Weights of a small GPT-style language model, trained from scratch on English Wikipedia: 6 heads of 64, MLP 2048 SwiGLU.
Each number is 128 + 24 x the weight over its row's rms, rounded and kept within 0 to 255. Layers, rows and columns count from 0. Numbers have three digits each. The size before them is the row's rms in percent of the matrix's.

# layer 8 MLP down (transposed), 2048x384, rms 0.0942, rows 1371-1414, columns 0-47
101:111171135171118136119123138114127120146154115151130137090139110123133100106124076108098100107135150138120186126131172142178153167138162150158144
105:137147108133129145118148142115163149141169158179117185113101155124152082147187133110128176112185144159126098145121115097105115107105075144115088
104:077118120111101114089143123093185085128108110129106170129139152121167167142139109138134166141138119158132124141153125125120118145123099122139110
100:140123111110136114126149136123146140086144175106141108121111121125113117120147131142160147124093146141156132105139116117101100155116129134088075
100:162130119161134098142113123114114102132131137086136084105135162159057107129103096200140132132156139156182126114129162123114127118143108089174138
098:144116131170118141127102107149115110099133095090142141100115143099150177076142102154126119113153128109128130144162120122096058106143159095078142
105:094151107139162143077140104101129134137151139125095091125117152125098123149136144141160123150110106117146154097141150156141137105132100147114086
092:116108113177123114116121106137160146138152119155129123139159101144097097084105116129148139123094145151117127171128124139118148145156106133128146
097:098100120124123115131107115087135112153108160090155113125129103126112140112100140151116134156160133095154112111077106125116123138124162137127124
104:109134145139114131127150135097163126097121112149129117116135094134152116090136118138123116137142108127148132128147178092097107147087149136100131
105:162126123115078118120159137136129119111119156126122105130138112138130146140131131099120125092124128129118143074123153136174141118138160116114107
095:079133134097128161140124128134134105151157135133087143116109144152133143124119153126094121110110163109147129121154084146130099149175123134125140
098:167095152102118151102145149094111103101098111113176169111125127126105138134096112139160105125094163130151124102143130120118161106130138103171123
098:103088127116136131144106113139170162098139119097162126103178115148112114124127123131108120178126109127117122140152141117128103126116092145145113
102:128166121110159144116158112128111115107128140115123086128170112143100119158161107135080146153175119058107086124116103138136141123172130126103095
100:193114136142082092124125148178098146079135142180136094118137144185080138131164121140129133093139106101150120166148147153138151152132128089111113
100:140096115127131067109123124086095096115121124098082153134090130157094118106152111188113154145142116166122167142116141125120096119131117127120155
098:093124152120130115134129168153152093111113098129185132124154133156117088137121145163147154106098172120135141107146118084142102152131111122142136
100:165125120128160177129104116142102070142153147116122119164108141154096132144135125132147089124144122121126126096141118151097152160120077111148135
097:143138106188133148089133121114125180162143122094149161124101112088135140136108113082149131180137147155086125149124125143153122132155136116139122
108:094101127110129140110130065092103152143099135167152117157140095104138157137135157085096103123095123131122078096139114107125119102170164128129169
099:107145086131131164155139121148153098137130158139110125133119093125136133160127071096102101111119128123145126126141131119142140142085157103101127
103:134110116123085131092104109135117116111089134156123158114131101087146097164127118133121106125144143113115123108153125155111128135152101159115099
104:125136105187145151151149142103143155094153143119110092127127142119148143094125141095106097156144120124143095109078091133114131139127114124136169
101:135134127114172139149115146106133119142129108113124141132131153157144125096125116111121117164108159093123132103068121119117075145190142109152116
094:135109154103141145105166128091122076124102140141103109148177153121088114150144129120139146159124133084170134149121106121146130103128138125121128
101:177109104093102144107174141169126116173156080144087138131104110102091131158153139120134163144111113143132102093160095101160098107129149151122127
096:111161148095139103105117150185094115119109157143129119122164182145150121100104144112134123115144097103160124131159127119173104127091152151104100
098:127137141126102149108133103156092138159143102134103134111152148145123135173136130118133104148108124130139140106106138121143113102128123092157110
099:076105093100113140167139096120100116140144153134135159136117138113137170154164150151127121121109125103119136142135096104103128151116109136183115
113:144086133161113128136142100137126131101137127169198123117096139146139111133136085165133122103115101133131136140163144149142133127114130156126100
100:101175115140111143110125138118055116134113129114130094100165120122140129109133111101111098127143110154158097163134108167091131136094105141180134
101:083140073142087140147148110150104099123167138109145114117150071126130141134117092097122157135166135136167062127109132104097094117131168126104136
094:136150146107140146126125115097109119131140143140142134094118123152149124198143142116119062147050162125121111127148149134142187152101154146109174
097:123113126129124136165135138118142121134130120103117142136135104178144139128137145102140143132115087128131121152127090159081115154122114120109144
096:115169118139123093157118135112105157107148100129105093106112161113137118136098105115167163100139143140160113153118090116157146137122130104164144
104:112084127152117157114118134089130129128124158140128135127115074165089133114109102120108120164129112107164132165117147126108149133125110169149107
102:105135143166153187149124092125117117151135160132119096186094134135080112093135133128139124119110098107163156080118101104140120123155108104125117
099:149149154143121140126169122153128138128084159141119166140106118134152122122166153184124110160149119087112145131160118139101145124144124099122143
095:108129134137132127063136150131123136107144104161143148167129127136116110142073105092070099108140150110147094131090130139101138148109137174124086
100:103156140141157121127154127121143147091113089140123138184149139079137140078112151138175103151119127127137120154122121125077125122110146111130088
104:098105149123137115151140112147135121137150112126130124146133138121082097121096130112107136124111134084141208130119147099097168127121154119111094
094:135121111107108129131127118058113117118113148133173124099141164116134119116109109167130120129077145110159124134139130181138089105149129133106112
100:139162135123123125112113133108096148108151147115100146124108127126144128161103119118124160076067117134131116165147141121160172190107125116142162
# layer 8 MLP gate, 2048x384, rms 0.0973, rows 1372-1415, columns 0-47
108:137131111119076096150143133136148115150131098087149096131119107092118118165134146155137140105113132141149176131100149119086127171124099124091133
096:100129135121093124124078168147159125166088122122085125133112113130170147162154183127139138122126160137149169178125100107129174151107149118113122
103:137096130177123122107147152136133150119118095153133114174148100123152108159141174136156132170149118128120141127111101096122130137148152154134129
099:124121122132135141129140137141137109174163152100116122119109111085107197137133161145132175146179138109127117131136093128107120131149154133122101
101:158177125129133116118108135085117135170142150147127125110133118137149169111130183144129109114135107094117124144114146135109139131103124154166121
112:115137142130135143108116119111171141091142092112131143119149127115095112127142148128150122108122124145130119117141141166136113162143180136083116
101:143148098167151137116135092112110119138139118132148106103090100126149140087122170112101162084122120160109135114133150153130164108140149104117135
099:138167095158116118150165137104177097089110146158135116097140118134128123143143095124152123121134145157131116103160143103148117124113127125173142
096:118118130122111097116139110139127112156120136120152148089123086158135157107178150110133133128132137168153183124146123153112113140133133152124120
106:125124136147139141121166063140099107152117121146134120104070127093115137126111130152116116103083099124137096149068084122089134150129112099126152
092:146128165148121068127154165092131102127124100155187174117135120134095123084096108131131142134139094144116124116131105105106130147120076156128102
095:114112150106154130122124092103130120118140100149133109143116108087114076151100171136184136168132104096156096164108131145131088121128151157160116
100:119138135135126095130138098166095107131118148126157123104107117157099152154111183105098144164138114059117177114120099136130139104110104143109120
105:157126118127128167069144108110125119123131152105160127084119122130143157133154163096120134153119101120116151135125125124124160129127116175092089
104:156126118183115144180112123129091112126118115172151164131118149109141098098125135127089088110103120155121109120122113096139181150175170155136129
100:125194135154140138146151185115106109087104137147195166120117136087082128152110123130102141106129126118119141158137105154098128133122123159141127
100:122133115109153105155111138095132123110121148112130122123119110171148143084124105134150171138105111155099130136156122099150126102107125077124131
099:164156135135161079103119129134111129100122093138128127094149145126131117110150158152071135130137071136137139168137115135143126159079081127101138
093:104121127101132139135151118112121099157106127162153104118113131079125168145095160102136133104083098114150159140125107146135178154080150128112125
107:165173111115156147142112125132134139134140127143089145135116132090126155097111106114103150137141123115109111122118137157118143157091070080113117
099:115125081123129122116067130112114091106144117139119089090142120102128149074123196131169143148176130138128118127123113106141127157162124106121118
105:138146105144121133135100153158116110144129145111116157136066128078147147100135151143106089128153094078150179163106113141138169115125116131129043
099:157149138155111145129125152115171134126131111139136093110142159130112126101108143144124157140125148154085113090144150167141126156132143134132151
101:110120132125141084104131089134128149163119132115062090151137125151162104094158134144170103183114103106151099148160110103096148150188104128112122
096:149122141091117129087091128132142150117123112165119119108142143106159142146116149151113157121096167138142140102138147130143112156128114142144117
103:171151113096131132099132157141092161129107110129180112134114145117104094102082113109102136127110126157110144099152157121128118137114135113144117
096:123091099178129104105123108106099083134150090112118141118135146140122113159115169142077118125080118104108102143113125110110172145173098176118102
098:107142124145090102107153150140126117110106116157147104146145115149145160122089154114130123148106107129157112086121140088120131149106106110159077
102:123128160134142171114165124133088154114125150143172182107162112094166134115117132125173116093115132150136114124117160126128143156146064115109139
100:098071120162136124146142107099111103129133115135177130098091134148111144135113086165126134122138097151124159096179125146141091118117133166130089
098:154163096113120122145094124096117129125147142130097155119188154121155118138140156116101121103109122126138125128129133119157106089172091088142097
103:128136128114081156124128126151103105089142160112153147113126132134094075123111093090093128133125124150131123128064111113140138125128150133085122
093:149119132118133141146110150135114122107098160160155159120151121157117142143155114144158137119103091128183115146107121126149111128089140148096104
102:107116109129174150145143164118133104142133108151130150077164130171150156122109152129138111124138134105131169134120097139147090149120113148157109
098:128128165123110151131129138100143124165122106132099133140148170111141151151133153125093114129121140088146107125168173152178156143143153123170103
106:148118097156126115097144138070149157148144166133145167118183126111117125129109141134146108072125130110119194135139118124126133145165118118130110
101:121121106136146148165104148122129158123126159153116115154156170119086126140172147129068141166102180141135122121142144090117116152159122146111104
099:127129153118119150121180149131158163117154142137119099119114112142116152138137117122085117122162149154116086155124103108095131158120163120147133
093:101132115145135156112098107117143121129137119136156076124148125132128171142136105140099123200162121157151117101126123145106148150125128148131116
103:102144162104133157116133142107124148126129093125139120156143172116108155137135157149145140164112140125107141150140143153140133117101083108128113
110:134122105171113111128139141101133156144137080154125107128152124153094148150120147147164116173107112124106101154145119101154097107119115115141142
102:134139134137141136167180114096146140118118106151122145131132120097105138150132161142140154130127129117147106161153138164131183142084144126174123
103:121119107146160137138155129092110113143155076168095085116179115102121136125158156094154137166108129127101111112096143139091086138146130098112100
106:144137122098104161145127144140144146070131122115132125177098104088156113146131112115134113150166112141115150123091145125100134092104120133133118
# layer 8 MLP up, 2048x384, rms 0.0983, rows 1372-1415, columns 0-47
109:149137121122133131143085117192125140167151131120131099119149130134083102122126151161112166105152163122149171133125133125111089140140110118131136
104:151111128113111126068115100144120138135137171134143144114149185133118140090132168103143135139119105102163086091123141158147089125134116180107146
105:112156126126098115115130078136188077133161166093147117117119108130096137130142120113153145098088148111138116115174143156132145116133156115095161
099:120150120135098119136144120161132134110157116115092173159145117076155088133105119075104139111157114099113140105105141146147118121104144156141128
105:092096126137132113137136121088119149117136101123126100111111096117135155082136145171121076139134126175125109118122100113096140124101100061167159
112:126142123131095149139126122114122165126090155107075161105121151139140128129070147111155119109124117145120101159135125099148138140132128122139157
098:112131151109104101095122116120120135118105103089145145105125174127097130141131092117146097132146148115145123115070134115119080129172134139127121
099:117101135132131159096122083115133149152155136111144122147115132094165116095119142154116151191132135169159162134131160080134151143076191200141119
102:136100153164162118079095108160140127121145099108112135130096098128179110139181142086111120119110132167128130159118145122146118174143173160115097
107:131116132137117102144118175138126133141144128141129160111127145133120168111138132126190142163101070160122165109163159124123109118097141114110135
093:154109149119134154122107152148176148136045158087148141157148156138090116129142155163115139155096160158150121092080097125133155112142105139180134
096:103157076150094112150090141090109113112176166112134097150164127152129143137167127099129107153114140128145172131128132150123158143133134187142121
098:149169158133111113170128093154137134143140163200148140152143143131151089099105137121101127113124104102129134115104116122134133106122132139169100
108:103155156103129123103128149140138127091187120133144125146157151147111127118171100139139137111120110115151090151194117128146110145165109151099106
103:101102118154108121145086115121110131116151126167114125096107121134108072145099140157091141163143113084120072113156117128085130117134104136105135
097:174148139178145131133135137154100088079132116135109149160101136098093127129148107157116151153139140107131121121141120150154102130123104146111097
100:147083143123126149148096116105088168151075093109113147107123197164112128093119141115110133061086111180129130118125125084129119157104137104131148
097:140085160123106116140102141145114142114125151131129138153154127139149105091114145121171123119184184107113128078141132129146135140185106138109095
098:117097114114186106150134137176126098167168101156143099129125146090111127138126122137130116125128075126107137141101127153107124152118099110120115
115:105123112151127159113111116139136091103137126149141093151159126167114149164088139109102121136131115175130126116114137119108125067139161132135199
101:149139150134079109124096153121125126109146177117113115114106123115133170128149121130147164146136137103162121103116120078187137123112174126152103
106:089168140106107129121129110130133125162119103124199098121117153186115105214138092095104149128125140145148102131150119143104086126186130133118110
101:167097088148098149118099141143142115125097168132122119146136141150164126082122113125135137134121109169143109086118123147137161137117120107144115
097:166127110151167111100156110111088111131144106132129090132102177127100161133131139127087161067142115132114146155106126123151115102087154139133099
093:173078138150148110180069137126096103117173149111086103176127124113161149167141132082096142121128187144132134148109177124130108116124150078142133
105:139109123130161086164153111137091118157153114144109183147125153073124120123183085115095116076136098116138131142142142131149105086164138154165089
095:150183114128130143180145125148151147121136130100105149155110163093131121100101156159169118112165103101114134124121134101118158130111122128113117
101:116070110105157122124113098139145142118133136150093115145109130139146145123137097108140148143153121142109104115102144075125122091192144163136132
097:064090130131140162121152134139079170141131131123131101130100123140116168109091155115097100150139117145157117118144141101141095173171161142168167
098:134184141140145109105104139137116119151128080087125130139167155179119119132096141135123109136141151133110136105083147139119099170144099122104162
097:175140156125131106096073104101141150116190162130113148138139190117106147111118164162136132158125094113091167110122118138133105118149154149127106
103:096111152127153104146115146123131193155120118123129134091139117061078163103119176136128136099118093124153090109135151155140160203143097141135159
093:092084118148100132157143089114173121103082183128101091172128158122155130161111118100134110105151127132060165144133138140121159115107156134155133
098:147127146115108117144136117124143168101118097169145112125118167131182135126155109093129159186094096121104139110087098144123154099090110141134137
097:096117142113189181102134108101116133126164123138075127140115106101121120118106128125126141148157141177094141155124152123133149156147105117112154
105:172141090131122090144115107139095158119132133144139139103125103126145087128125150139113157111164158172134150128161089123113115166135159193125094
103:139127141153128144112135160111137104099114130150154128128158175142084120131135162110119173115110127150147152100125140076126138144099158099130114
100:179124095127148122119102150121161123104139107134099141116103121119125102085116139139159160108160088137130135107136173158141135119134112101149105
093:098144153102115131150151158160144131104118151128157133160130147123148173125132129156137119171127157065120125107120125135144143133085080127162143
100:079108111160120145169171164174091094159170131076159137100121109129098152159147130148109161119177119133178139122143122095141110131149113146162141
108:108112128150109127102149124126143187162136125071178138146169183152096116136123116102126146132125124105144116134150139109118105104104131129109155
100:145112112111131146164142087182132142142105099139096074101096133132132065140096152132132124126125151138131113115088148142125133108118138109127135
108:153128118083120101159111132124145119118093136129182132137097149107127089153127133127122127078114126077126144123152102182141136103103082139105162
100:080149135095157109157135129117121129163123090093080127127136119140144135122132114164103141143105149174064112130107150135093132114117161129093134